From a checkpoint of a small transformer trained on Wikipedia: 5.83M parameters, biases.
Each number is 128 + 32 x the weight over its row's rms, rounded and kept within 0 to 255. Layers, rows and columns count from 0. Numbers have three digits each. The size before them is the row's rms in percent of the matrix's.

# q: layer 4 attention query, 192x192, rms 0.125, rows 0-115, columns 64-95
# k: layer 4 attention key, 192x192, rms 0.119, rows 0-115, columns 64-95
# v: layer 4 attention value, 192x192, rms 0.11, rows 0-63, columns 64-95
# o: layer 4 attention output (transposed), 192x192, rms 0.0939, rows 0-63, columns 64-95
q0 082:108126130205099121160184145076114090134144170112163082164170203098132083190167071135141071107152
k0 081:129110128107062118075127132138103142129119133097164168083154135061100127113166182178074130099148
q1 077:050084074077170145110045134133161165132101092144122099136110149106135094098151124051043083093164
k1 080:117131141119092096152087103116165122134097102130119138124128092168110102151103132134136111099148
q2 091:146152132164104066120079110116086109143126146105143116124138141142084145129109164064095155086086
k2 092:098111129124103113119132141094120070151164134115122131134145132087177083101161137151121135154189
q3 090:081147176153146139146155126100147109085080154105179080117163152133069109112123129145191145185184
k3 098:174108123084096159126134113118155170145121117074203054083109135061149150091141099136143092067195
q4 095:190113117120103125100198147114132132157095063155127089133174101144068064120141108163113135109135
k4 097:103092126137137120131165148115138109109082131156104073108152107101166136070127089104174156139141
q5 095:107127137152127099140142107143173129132133098125091139126113088098107132145153105157104143100149
k5 099:142146107125079134084168144131139051149108143114136105143089110117168091150070132150119185094148
q6 092:115136159132124109144105130113160073117102210162207146191141136124097168105147079110185113090089
k6 098:148135092075157131127091127143175150067130149056138098165121135124164130223098132128098136068080
q7 093:099080181119105081151187120088119141094144117131155130126125111138185156106162120153116075174159
k7 096:149161113087168144125147105094166189112074134128130090085125096229139090083133127100115153151152
q8 083:162103108115135147127203148123113158157064151110137144185123160100172149099131077187110154073117
k8 090:172095129132150128145160107117135106121133107105122159129139100100046177149148105139127075176091
q9 107:127123096096102114112155078109103107098137132106072112104097128075153105139119156152096071124140
k9 108:141107126125160112128182150165116109133113125140165079095135148146119192157105092111104125170175
q10 086:148160099102154150170122138112114126200095137127146146106154087133111148100104136217182088152105
k10 084:136077067196111148160117136141048156089124116155057132113098112112141170140092128203127138110095
q11 102:154093103073121096136086123138119154159116151182110132127093105130084139095139134116151131150141
k11 099:144159160107126089120124174104190168101158122159152111171078146150112169146108096118167167155140
q12 088:131071082086138112054163121121097162137103103134181109164073169123141139146117062095153193065125
k12 091:072066161075094063165105119100114099165142193125129115129144084121137122134075157141111116189107
q13 085:137106073138125173113099125140162149186119124117088124135152116130113112155178114147132182164116
k13 086:138153207121109117121054132118133074113154164150146134136128158093113131115129138114128153135191
q14 094:145150166186080114080172158186105124112106121101067081135093089101118167127110091108121125066154
k14 097:092080134131103091152154126096140180115076115149099129174151149182162131158196083158129135169146
q15 106:154098116110102147087118158113135118163082143164198139144091063119082125164131076190165110120117
k15 100:147137119187149134098087223130099135124061147109168156149109142119136140151178122139137117082110
q16 094:126142156164111091130118082109137067096114112088089074131172125054168142130157173116162135133123
k16 093:195091135146149142154168143155123143130078107102125117129196143125172169122127129165159080141080
q17 092:138113164181141130107087163130129146140109161064122119138112112167081108120131083146120129077141
k17 099:120126142162099119156088065087136082178090132173105095088139093156116166120135129116164170125154
q18 112:101102113106130107160138063091097163158132112127143117124176137168086099121147133108084127157129
k18 121:148187163095128093143155132053155145078162132093177154108126068141158045157112171146081185189087
q19 102:106145162159071104056095118102128096078155154181134141094127124113124115092126192112086150119195
k19 098:165177160137128178133107157185095178155059105142150127176116135124091088081183149111081120182175
q20 100:120121104116069111112135125114124063087134144106082091141143137066100121157068148135099167086157
k20 096:136143150142084142074143109127085181129135112139159182123159134104198123174159127064133175109155
q21 099:183126165116111112138122120079136121174102140078139155125151117075131195130046124163079173140073
k21 109:142120110102130123180098139156104194070140136132092123071136138148175134136107178112089133179065
q22 088:058087123115102124180132087169098155143158179123166122195133145140128120110095098107189123142124
k22 093:067136104164150162134144159120128120073186104084155114159154115118134127121133128121154145102096
q23 083:208135108188092133104125082131150159117172089188162147197163076123155145126138127133029102160048
k23 088:050163125136139120119124072114174098115136134148155124161122171137163164093163152128156116162149
q24 103:152141138090099126163084133140149126098117116149124108119175153156118117147089213142127077115107
k24 107:159134164243184179097154176102144098139126114161117110089081137094168120099146166074133127136162
q25 098:090122141153112095142171129137149138084157073111150115111153151177125062152128114160113109094123
k25 103:153127150120171099109163106112087183154150153108132102103075086122122143117128129074117136100165
q26 098:090139127070188110124078218088103110126128163104117100143141115171138097126131186169082133128149
k26 095:136173110111130114083098116136143141124101148143118108126031127093183127146114090130141132115152
q27 089:173149127139084138096145146221093111080087105094104085064149140143109153159160137184098129089186
k27 096:146103154187188106119177121185156145111044129182147123116120142067129123056131094081147094122219
q28 095:116123100172145115156103107064117177128139123121177089125071148186151123060153130094166104095185
k28 103:106112115102098125120077119095115019121137154123166152059200125117127086171143071194074128147128
q29 084:086082151150198118160089151164122112145116110162131128065098132165101124124098120171164150126164
k29 088:131166106203180124089141139124093084084140133152122085141140117069112181176168166108083182086108
q30 080:082159182101171125140093072092096084133148169120098104119135217147113135064073139141119060100117
k30 081:141149109118117201157120092073143150092105134167133131131114080173071182162149115116169118180152
q31 092:176182115108164113187059153161151118154165128141157072153109141118098117132098188155139192121095
k31 089:054089139099128132125152119069173075133076120079076133067173140157155154182098193139143045167134
q32 091:141132122110067158125168130065132131126114147103131113108043100165127193129120119185098140144105
k32 093:131095147154132074185141153127112199144183117152100120157089180145088128125134109183095052067160
q33 107:078092182140109217115192081120121182108106088145127101093149081145085090080126148103145111192157
k33 108:165186131087153161116121137128131191149096057088164149158111131113108099086103091152123132129110
q34 098:102080080178143167111149128154179138123128103166158169123209092081125155123134132137092083158155
k34 096:100095166117114120142128146154098099111113134083141177162181145125160140075141159099116116093176
q35 088:180148160177080096062140111126137112084073175071152096097129097093149151139117120094074149185096
k35 095:164209180181094093122094139144116186208160157129139110183102119096091109107120087142156143175112
q36 096:109182172126104118124077179116129123048188097179085148113167118126168122215153148165106100118128
k36 096:168145084051175185107123111103130133096057187103117172105111113133151211100088131108160105121202
q37 095:198212095112127121080127172188130078090093122076156154118092097101148118179156202176109158127134
k37 099:153149093080139099114107137165137105118068122185158119079178134107136135107160093157176131161118
q38 106:141134082077129072171143086122101094157116072168088118154177154090095121141083089151178108068164
k38 102:119103134110164182145145113135137117053183122133124113084108108128160122148177208084166116155118
q39 092:097146126099144164139187191119005148140119126170118132094152095145114169141117115137149146112153
k39 097:134087080136156177079081091135075195136108126128147110163115108089113105126133134082091147100149
q40 096:136159056092130141151122121158132133084103116146077133150109137115130104138105087135117115146089
k40 093:088104170129118155157097147148137157125126147109110130070093116115105195117123093073156123154108
q41 089:086063097144137086163083086142154123135186111163136113128060098121117083154142100127115153077128
k41 088:124151121147170109116140154176130037107176132093148138134147075112152097108139194131118124075077
q42 094:097146188121111120089118145124144108129148096179105080121146080165149160105140141176093153178162
k42 093:110117097074135138115129169081134119138089130096131093093124114173175121103150052147188087114210
q43 082:111136117154107092168142081096111122216123175069103158176104159156128090142128131109159073107106
k43 082:187094175139098147126099172154136103077152161132095195192158090127156134121206181138146163148094
q44 089:082201153146084111087223134150127102165102135115152101129207114074120144140138122110086101088132
k44 094:185144124033145126113143116109150120161076102062136164100137081137161129126129140123129130104094
q45 093:140090122137159110205184177167104197129112151119121100152097099132158166148098105118138115131118
k45 094:086100156176134111159150182127115112104167153118114156115121101067122131135145132182056133136163
q46 095:076144142097133106117079100104096178132104110166128110056133088120099160143095106133120182129067
k46 106:089152169195162166138098116103084131101196065128085114182079130075143056097131167117119139130109
q47 099:237149143163126161152099143161119128155155112148181167198180133080142108150150179149152104124068
k47 099:063136140145132111150112151168162107074137103165116122139119157122131099086117164174222125107173
q48 079:131171151152078131127191120119127138124169117139159132162129124117065145153096140128140095157127
k48 087:107089113005062114106149086116126144103155102120141126139192170152103109123123147149128111175160
q49 089:081112163173123111122132070146140132173133162110149109136094148131215133118105131109121162092138
k49 087:154125127142084144209128137102101118165187100133045078193122101200145096148112162182142133111079
q50 089:126205140126128151130148168090182123149156107148079170124147144103164145134086173132124137097130
k50 100:126117108092104137105157059132129123113100107129109148092086090114179122175132122142190184118133
q51 087:122108133140163175147115097140140070078134117128092123059204189109098097169133055130173101059126
k51 091:175179101155175148042141142135142151134135121065096134195084135085136148193172148151125111106136
q52 094:154092120142141123173124127135091119191092092133124209126119137112154134085179080147179103161139
k52 090:093137164208134177154126125154147101108186201144119137140106111153060211155095153119139160169065
q53 088:197114106140126125158149110109106133110076165084117138132164133102079148174152174130118173130105
k53 092:106141097074179109117137128099179163179150112185144145132112131106174118114100121098178110127071
q54 091:124104145139182106126021104124156141177099106092116142166109155113190114165099133101173154112078
k54 091:135106131166212143149095162116116083104128070155090115096193143196146155128090167184146070159106
q55 086:136090154079183129172091104183131086109131147147089092173162214140081077121129152106148111084186
k55 092:125163108099093139092191124119142107110100127147087141143131126145135125096165166106139119130187
q56 099:113120131161136144102176169150148121113132132129113089110236167098101132134176129086170133112226
k56 101:088158093132102128089093139117153130157038123028146130068127139102165108134091087139096120059138
q57 092:124095121090076137194116129136117116160153098096106077124119159166113186185096097127173142122160
k57 090:101052140155150139189132154126105135104194166096122117145148163125117148154122169118100134138116
q58 101:147121096150121121135122147126112146132082099070167150144101123145109128129076063166174152062133
k58 096:021121104138141133136123142137120083116186152112122196090091135086153132118201131127094152083148
q59 093:196096123139138090067169107155166102114108124191122161173043098106173142157148178153145101063141
k59 090:120123138130104105073118181122118099099106173121123123166123149170148117132062079092137121114103
q60 096:085146224110134078097116160140122120082134098081073174120149160071121080131113128145090160112172
k60 100:087139159143137163112126141109161115194115146067093082160114102152101132138155115115127066123183
q61 080:108099135141068161016122165097137088128098186141099106136111092109115105096132108126128129106074
k61 087:097140123115109155105139181118156152184110147133110176143171099108155104111135087153112158115096
q62 077:184090166121148102145143099139096170150064138073128139165101074140163154166121112100130091132053
k62 085:225134097142155108175121089151115149113171110153150099124133161084130158089079094131163133171075
q63 098:105122148111146098130062072139153120111152153134100106128164168113150139103052111064116071145141
k63 103:090203121097169142156113127106134168098139156108083132130120132152155127184088144099113081138118
v0 082:169166146125098096014085116139096178081133105169158117100106162089130145134159092116027155086108
o0 089:172181138124119048114137160134099071166132103121120118112148065101207170146141157138130088121151
v1 087:098142156135110138062086135119114133130113110177063136117070171183180143132151087136122119204123
o1 093:112210124128104180128186099132171201158121148099192155161131092084087149116132076165142120138095
v2 079:158092134106171123155180100092108109130080122085107103184192092100065126182135170170162135106138
o2 091:085153140133142132144085115122074113111152149197121149145058157084162114113111152082119146148152
v3 084:124132200181163115155114160127199138137101117083065123148127108146142143096144121085106149170104
o3 086:133105119095104122062118199174080063130125147140183120147093158119112178158132079178093154082077
v4 099:185116130088078188103160123136079101137119075184114169151077130091098253128127149119109152175141
o4 103:101149152119154117113097139152132199157074141097176107129101116133129061076154148158110094121145
v5 080:186092172094137128121097196118038167106108128115121163128076134193123116143075094144158069080132
o5 086:129098127163064152086135117172162165126128142156188093181108121086114163107078129098095131155142
v6 080:069165164153085086143115056126122120069093133157166078117085154166103123095129143114140172085096
o6 084:183112138133152098091088163076142138178117175126103160181132125150104147105135090097134119101176
v7 084:121127089065113150148090105153142098133157155122138193137145175122135131179105153159102131144160
o7 088:086106172150153158097194202086096131127124110163167098144098107179128103100114102138173127124115
v8 085:114095142092169133123155124122198110146126135153165129142094130141208207143115152146109152158119
o8 088:175143179155104109069172101137104120129101152093100107095173151121068103083120141103101124118150
v9 087:193105162172168104097130144161105106090130123071158121085179179174156126101129122136138149190158
o9 092:166200068159046157166137185128132134165142119132118105152130157061122167190115087132178175079077
v10 094:144094150118095096111112096152065089173089103157140085137085144128131143121147100112124200093158
o10 095:105112153151125162133194145155138124044119147164117131108147113168096190088153150123129077123124
v11 089:117100145066103166066109040144133159080155095143161195125159135079073140142142149089144199135109
o11 095:160163131229125096121144198106071117137056179098104092181167103103141137179151080099102097128092
v12 092:116133142135145102114102137137141112139145067098165136107139099114113125183088164073160112099136
o12 089:167129107115104081112101128107135111092049158125128141115139178187105162083152104169103109160099
v13 089:124119095106130097149099095154151158132133123100141105111196130166151163116159130161150150070108
o13 097:205113148088128151130164092086108154178128158154104090113148095138154126149119117077098142117135
v14 082:143125126128041097126180069122107128105152075086125118112137069121123084137062147129127086151154
o14 091:158123156123152095173149192139145118114108124158117179149083198093202173116177125171094125062092
v15 087:142121121073121133130073150118114120136134140145158153091111166107162130063127087093130140103087
o15 091:175157102165126131098197143114128181072134081103094117146173088112067135194124134183124105113181
v16 085:139121139094084151085065130163038153149149132164145127135142149134134138140181105090103153119111
o16 091:166136143069124127122162121132128154088176075108126184144097069107115148124089085147137128045104
v17 079:196142089103139103128180110147080150125179143107157137111164136116123130162120091140160204098159
o17 087:090112162154125158087182153172128106067119154192118120124104158176098147113136173181083107150072
v18 088:122109122090086128058097063139066104143174163146178081114113160146118095155130108121119124120162
o18 095:096136147121131217133126138104208125061117115139070127070165048147141171131155141187155112111100
v19 088:080086165166175085164127156113156086130112046111148111094114186114130136118127116085069108145093
o19 093:147158086072096129122113143104152167128084185141145137184164158111131149143155100152204169113163
v20 081:068087164107148176139111192107132141138081107108103125139113118115179127095105086157108164193145
o20 088:155141159137118112091126063116191121112114180119118151125113150121106146129140122106111063121076
v21 081:127147156198161118103107070126157134108110123140119126149161082148097109130212148176113161117129
o21 082:103100118059114090199112126199128100126154153153114174089131149111159159107133149092224138169143
v22 085:134149169145131126125193115131143135092099119153129151163116131186106160145158143155114116185095
o22 097:122098128129150138114143121103167147133221143110174100161112144104127058109103119100140147157161
v23 084:130095123067145107207232084064150109151182097144137126151131138101130134078147131148112151151098
o23 095:147121132121179119100108127200111133139066175182140077114107148131110136141143081099154096096158
v24 083:121125107161165159151155176141123111146084120107097146130155084115089102088220110136104163066063
o24 087:103109112097140152138137038089112179134150158155145163116066183161161150128088138152096176141145
v25 083:061084166075098165173116076125107174113119080161097135107186155136173130108107111129093086229163
o25 092:197185081137142104119133146170115131118066142097131092135118109102101143132122112103124128060049
v26 081:091135131197133098179137174164181151138125171133111070120143108093111098128126092124147139131121
o26 092:170160110076163139163126159064130090154145117150110143127147150146118121124130137181148175173096
v27 096:178103112081158135150126169128072123130097175125095130167143104148120059120175107144158125143152
o27 109:118186089149196179178125106126197156144155095158139137067090163108202157115056166106097130129108
v28 089:129161070099108085103091101172158068089141148109133158100117162141106161176138146106132153080097
o28 094:153128163131148138146142142077109155151107130087145155115136120169141086070084046084160181155172
v29 081:104121167077107069174255133055099117156100113153108154165103091100141158153168119061148150111122
o29 094:137211157116163156059100200178179121085169126148149137154168140174133096152080153120123110137146
v30 090:085067137108157141178074147126147144123134142135086160128188154154139150084129164113099123157130
o30 094:151127081063060179098130094108126175142127105084159086082123094123143138187147097139161084089151
v31 082:162063153113129119147147127094109160176131097137165129142146119121088089138116100160154177116176
o31 097:089160119126134112061090133210168068104163176131075137119129056128149153145130132124085146091128
v32 101:168142127128157158150174139104152117130125166085130100095236106157102113084108105140171181162127
o32 104:112154085114121099169010103164104132135166110135103135141011168112167100181159105176121152075108
v33 078:129107098210116078158094159116103097090133143163130106126128101094037124118193067129155127146121
o33 088:058129206084189130141174195156043114098124156093116108099123159147159093108052124096120196099106
v34 093:110109129070106169168185153069105147121138136108117144159100113072102130173167144106159133117157
o34 098:131179140156201156085115165149123138114110098097166087127149168133119125114150129155093106111133
v35 089:166137128111161123116122090153105098098103130133137159158132146170177137156176161151099107128131
o35 092:138132102149098166160188120101080145164148071093202126120139115092144129126128121100130085156124
v36 083:133071168117100141148175130109116123123104147078171138149110142171183123169087120117118120088160
o36 088:140127086139124108182098098108124104166162085120154133124125104124132201096140169132134123143105
v37 072:103157124124133139137147139125137169102163159087138068167104122204214166105148088160138170150098
o37 083:154141090166122168113114155089085082189144141126121112147072073122096192165036124105123103158139
v38 080:101169130148143104143142169085202122092132101098133145166162105139101172134112118153085109118125
o38 085:120152143033101119135140085143095106151138072098127143134136106114146124141127134137125124154120
v39 086:143109123166140091151161146209098141090110141093086209159180132170146089151127093129168110146112
o39 096:132146078114147148154149143108152103151113124142183117153020102145095137146080145121123160104091
v40 093:147151095174065146176140110199070110104132114184197126115113183123104154182131153153134114117119
o40 101:066096151103144139146141146131092120148125155118119088196098069106115128134092134094145143126177
v41 107:075176122161121139127094166081149114127153138084151132124074157175167134148124104193059129205078
o41 103:126133100116118071114158130180118105146096131133159141167107110065121156136126057139133186079169
v42 080:098071127148113135142066171107184128093053137137103148134195146069074096105130097135133128118142
o42 088:120207102142123068128139085083056108145149161055078115088087139179190178169116189096061098121115
v43 092:156170183088100125135189118162071134172153068111157123131051054127154212125076183118147127169122
o43 093:126081147126129126143116164137223167117093110154173141168155125117120097121148038154138142130141
v44 084:126142098200188147184124103156134106134098088097158127134080097104098124142152140129107129097112
o44 092:071079117124075135138172191091134104169143173125093108087143176140153124134146103123113145125245
v45 077:134175083117099140147098064102071143122132159178094174142127118162116106130128079171147213117123
o45 089:074015125089106123118159120110138185124115142103154098108137129134163164086106126131083062123126
v46 098:140110123157174110129104117141139122132111155165146124138139120112121161104134127147180093069159
o46 102:169128158075027121137089132131108155119163140150093124115109191163112136149134185068082199179136
v47 088:137110165163149065135155151121066170129089167190130077144128101107050134090156122110156093092149
o47 093:137231147078135178124132181112135099132148135138099130131150115160167114150103153134098107187115
v48 085:122134146092105088178141168145098112116132095087113177135182119131128123089097159123126148123149
o48 092:149095129159159136070115127127117145118115131180156066152059166135099154149163112092154101088087
v49 087:136135111184098166120146121195121086108165136140105148140150149146187096103125128146140150160065
o49 089:146067088067106129143145111108142161159075189085173103111160112118071117115094166130103124112119
v50 085:140175117115063087170132077179069080143104116155141122139160115138065168144147131139131144105166
o50 088:089092152096161126180068111089151144130106113080080097132093161105152096111085115130120141079100
v51 074:116180175096104080138069118068137134102185099107115154137098067116097152142103168095077146126072
o51 077:065135119146152097097080163127153068141133124109109177127152107110144145143180121143168115101222
v52 097:078128099120081141129102107147146153111156199123119160113135096131086118142161135088138104042119
o52 102:108122135095158140223104080091135158120152106126156114147144146169137121135150149095137113157201
v53 081:117083080139161137090108150163164135149116072084151146142165145166139168184128137094096061120088
o53 092:182095140154151081123167129129110090120118114145149123092103138090099040105158142202137125112185
v54 097:115117213161150138124118099095121146075118171141195095118133113133121081120105121136160158069113
o54 100:118179124121075111114061133129164086127125161111073095100122120079166183182127117141131116121167
v55 078:140126196086128086135131071130078088090120159138173049124108144141139106133129134140142187098111
o55 086:123152151107112178122067127121120161142115131146111135129081113135125192138137081108148131183153
v56 084:130076124050208125176141154122115151158185177132132178126158117110124116112137186101156078096128
o56 092:094123075165147203088083118134119154122142115141155098095180093157174126141155102137186105159134
v57 081:133148172137144158105153116158114149163101141157068093091097146117154108055225088134130138125099
o57 094:185181119149150094085184129113100081124088147109160151111085168116070088129100208130108159149103
v58 076:109172129110110157121141161123092105105115052073172106156072184103150135128125142143146144113142
o58 086:109118107156138157089115131150185136178142162200134167128133111102087095139143128163144092160177
v59 093:108094088058137111155172097129177150110134152113178200118178140188171141119090145112103085126173
o59 098:140140125179098165147195131173138125108173085167100107116113100078103132134143126094219103122152
v60 071:100118100141119142048052169071129147097143085074162132168121162123066092121148128193152117091148
o60 083:157117135169070164119160070124113132167131201104112111103106070135138153142086099061167192112103
v61 097:106145152078140099154159148133167101144115121121154203094157122125090117162134156139120136073118
o61 104:151096165193145107120147099159117106112118092185101129174112143099184157101180092146127145132108
v62 081:137122165108130115075135123142152121163121129176101090114104078147190173109108086076128099148109
o62 094:180122074167128122192094150151174087122100086117165164143137151132093102146168161167097102176144
v63 077:088118108201100132086159153141096129142091134045136104125124120128116126026142124121124124147113
o63 086:108150117132127148176104113140144090134110080161146182086096184176127123194126115204156130072161
q64 108:147132128123136171099049148133143153124137087108084105155063122132097082126130135088200142074145
k64 112:123137148141190130031135148173130132145128119125129127075129136157080125116148149064113072069120
q65 104:084129127115132126174136075128163157136113134158119128097133083171147156149138136095132112116118
k65 101:054108151127122139132135131120139188142111112157113165192162118139118108150127117132141164135126
q66 111:163157177135124177146161076118193095169149142114120105095129093111102129208095137161208155117143
k66 118:089098219161146132139093157105127131121163096116044122137140150115035131160157099121216104123154
q67 113:149184112098092143153128153085128099192164143092129154130127116124138199082107138158152083149136
k67 108:168147091071090200144142141124064185136160100152166108180115125102121168135119140192210121118118
q68 122:151121079142118139094132155117184075129137114097123152111107128112157077140134130169158135154147
k68 109:160149087173129145115077179175133081081140076098092119103107097098163106116214144143084115106218
q69 095:166107082111124067115137089124116141088134101146148071145163116158118141110169102110112175112089
k69 099:152156110160117086148143153119119182171142083147119067200152124083117123104155089088065155101137
q70 101:144168138103125163171180088122086161172105126146188114138173109116166145118153117170139072147053
k70 105:153180120129137105129185093165124122146134141142133153190114135112102160142156159174123156155098
q71 105:107113160100183132126109077169087095131107080126133179121078109106148077105094128115130088137138
k71 113:129104128173200119101081103134086109140104102098162105172095076115133115175039150118131189064156
q72 118:118112185143122130203135119157133165092063122141127148113084100166083122138109152177132103133078
k72 118:125130183071129085185094130116154149097132101161145096054076091141164110150120143211102120109140
q73 108:110100113094108119102174153145163160113119136132194119094115146108060130135125158148156134046053
k73 110:168105159092138112146145161130162136121111150190127125127131091169144073110116159158144153097128
q74 097:144112149159078174149132128151082100115153101178197134127136157114145161176061120133168139101157
k74 095:150159114165093144137090158143150126143168174148059126146180151164123169149152124076173143068061
q75 105:159076099086112118141097103137108117164189104098101104101097102155097130136148162137102121136164
k75 110:143108092157113137113148083126144094154152103170122163121128088116162136116075068080136130081181
q76 112:184142081170198164134113072124116112138127138135139135093164121140124129114178086113095073189168
k76 105:139118112109190139125097093163091122122108100161104133122160156124173089152167135097127085121115
q77 125:091156108151175093122118140108136170146112121105135120189212150113124098138169149189181121144165
k77 120:102127122141179108035110164097152145131100180108169109100126180109136100108169135111123123117123
q78 104:102100219167155134066093150195118093134138136161153126071162167141205089080093087093100155064128
k78 111:125082165182170098060085122144176147105135200116160158160113131126130136085181094154098099163154
q79 113:154188148089125102147205130170141119153125155116139175132119184106134120186102034155144071091145
k79 116:096170191104105064165139131131117129097136149098136122130127128137123119148134106135126084085108
q80 110:093149178132102131110141133080142170147102158121026131193138134169143111158143135154131126176143
k80 107:125144171112166148165098151083101158121158170115132122119161139131043072154165137080116088106150
q81 097:139134089112097110218183166098072097139114105131135097078075157146194097073145134175082056091120
k81 100:103207129065101089150129132148149121144123108128083166069126091102153130106138131175123146112160
q82 118:062121098131134132085122056153071107108155131088144158187161170126145120120069156095103135134125
k82 120:149148072150167085114118071120137180132170163147154167197161114115140140168127111067099131196108
q83 099:144184073144140148083206111155107167171072118129100100146121088169131105156152116161133091073146
k83 100:143117123094123148075212199179101122121110126123099095085144117126117123143122119085064146093155
q84 113:075127156062134100156102130153111121134189117160149150119148076149155078115165176119108136095114
k84 111:128118136105096094128122119150136162121091114124169178133152105119143134127108191131158068088150
q85 103:168136112122101139114154161160193156124105185129165163109142097153126177080097116146161129118119
k85 099:126147150117108139130085136118147148181078126109202163088114109168120090139082158111157074137111
q86 112:139137081100109132153131125138148115109192123137130121129091146138215227136085116097093115140078
k86 112:184125132086206141149138106125100188102187128119135125152129174164128153091094114075116122177129
q87 099:134160109112062150145116153098111126150174195145171108165080150142152048063106141146173101139084
k87 100:109125134101083150110114099157125110090158074138099161156144164141107106050152157126136124129131
q88 110:112190126144102184110109193129132035143076105177098117122110129099063094089157108169154190148130
k88 107:124191130175125133164136170089158104146102125154152097209153155124118124085150146177107144098085
q89 133:126126149133140165137123081170092185109106121149156143040165122065136149150092122090130090133104
k89 124:093155144065130160143152090123111215130107091114130158144144116144136152091097170103158084113087
q90 107:188157152115138143090121094141100152150154110138149084141080068150153190127168124150096103172178
k90 108:160096150125089094156166089103123148115160094117096158138115114141142154139136121113113142185137
q91 101:080100110081121129117185144128136112099130129123089082112066101096108127141173105106153155141153
k91 102:114073127182097100166092094155100121123171183069170116096140143112118156113161161151114131089125
q92 111:158115149154099124073121135126138101144120152128123112183136105094131104099109145162164184128086
k92 114:170085172202123126132174131083102108111119097158063095146162128111112169121144158116123135129082
q93 103:090110087139130130164146122131131120146200175146098135090180111170123120103204142121148122057140
k93 107:081172073071190097123175107153080151141129121121054091075136145145124108139150116192163156106123
q94 116:176118115146062133116193133153137150108117150163127133183151126145137095141115155116103187148142
k94 117:137145066139116139126142161105101141114135070164111076157140172160076143143135125107111145151107
q95 116:123171162060123095189112160091123122122100147116147186113116142130159110106110087095107086131075
k95 113:175223166151138149145141156127115112149095122077157149170157145143171146142098025134092145133103
q96 119:105195096131129183082175114159150133179152141156158141074079131150087129160129108102136112120147
k96 110:110125127146129151077163162147135144136148108101112228108106124182096114045093115134197139078067
q97 110:112109057165160095096166159135130081183181087111126112091063093083157090140159122087154151126157
k97 111:195174080193115101198128159105166091115176098116104118119109122099129120156102204139163130091153
q98 106:106024090155066132121102184084168097126152149125103150100156050169099132127103125121143126065121
k98 105:155116102139118099111124114102114103100142079145113123067152067113092110124088095096112145078180
q99 115:118124126182109201084149119106158028084177130122144139121136066116164143139086101095129119089143
k99 105:106170195135158169137120102079147103129179075151110147133140118182124143119111090140189119130094
q100 100:149101120128078139142123136182089172097145133142131161091157080151137087163123131099109121066174
k100 101:126123101160087117122138093177174157096097077097129143122126064140120160138101166079148109101132
q101 097:129148138115103176145130100127102146102132140139186088136141111136072179110133108146079119165122
k101 104:138198153127102162087136080119119147105098200110184132097187114134089121150080093156110144099123
q102 117:134101096136082093162108076121123204097097144062167087156144128125081127127149181117094191144141
k102 113:155114105064082131111129095133144217139100141137140112155172115102074148133116108111093163137102
q103 114:084140114073126133073097088123157062154126058108175099148128146146102163108110114128092131123116
k103 112:159102125129190146101111096122109052107091166120159107121150085105118119145138082148135184111098
q104 111:136077091173174145082073200121150117119174099225050122170144103139115151127155149107105131139165
k104 116:059137131199171156170109118129151112153170060138101169127175131106132128106136106151116080129079
q105 106:183132077173134157113093133125134079150092106085135173161102184158138146076129075151131135159179
k105 105:129074091177168155152148121073160129154116153099107155128102139105160170125140119094133166175144
q106 097:225105137165123122152119125201186134154179112154109091118114127089110115124149129108134097138143
k106 092:127182083090153101102115141129158123173059113185101136170120128079136135142140105127167074081226
q107 107:108126082152139174137096138158127144133136171130168160126159160153113145140081121089135093056135
k107 107:106132112181129139072128151187123113110148145152189082124201131170161125075137131093134099105141
q108 114:148138093132159161142124121089216177107106086157090122057070127070078130104067115096063113238121
k108 107:138167124076135162152148117140161154136119094113076159056157173094099160106118076150092125142125
q109 098:131154156138148134149152162119111110109124140154174076171157146101125177093105148120147128129120
k109 102:152116161171158123157151109105130155156111066184187070077156189115113138086158201098165128143101
q110 106:101108169141121121172013142139099122114138121128150132062089143150117154119085091151124093167108
k110 104:094134176137147176217119091130079158101153126139104154139134151125098118133154125119093124121148
q111 106:111097152163109083091139108131155118099134144122117146113121149146130142123159185082133097147193
k111 109:135124123123151085079152103041135172201107144127105111094078140114105113122138165125106114204142
q112 113:163135095114121080142133115118047096124185155116127167125120134093162159164147140142128135161134
k112 103:113111085101129072121102061109127111167183150078085150139154068138188097079145194166103147125113
q113 106:117134155106143113140170068124116149137127080128121127117084142099144125131124166087104122152154
k113 111:078135157101169122126147059086115139186156154154112125143050120096167016136112161086137097152120
q114 115:177182146086173136149145171112135109149105145100082093095139139133170147167140120051124146130158
k114 108:114114166155105063093119111123135137076143163080083151170112158128139097167149117161062134154161
q115 107:137091120154094090102151135152141138157138161169111121085153054086115074138121087097111131099139
k115 104:142094130118067111140173062095130092130131160172104143166186083118143088178087188098154121132071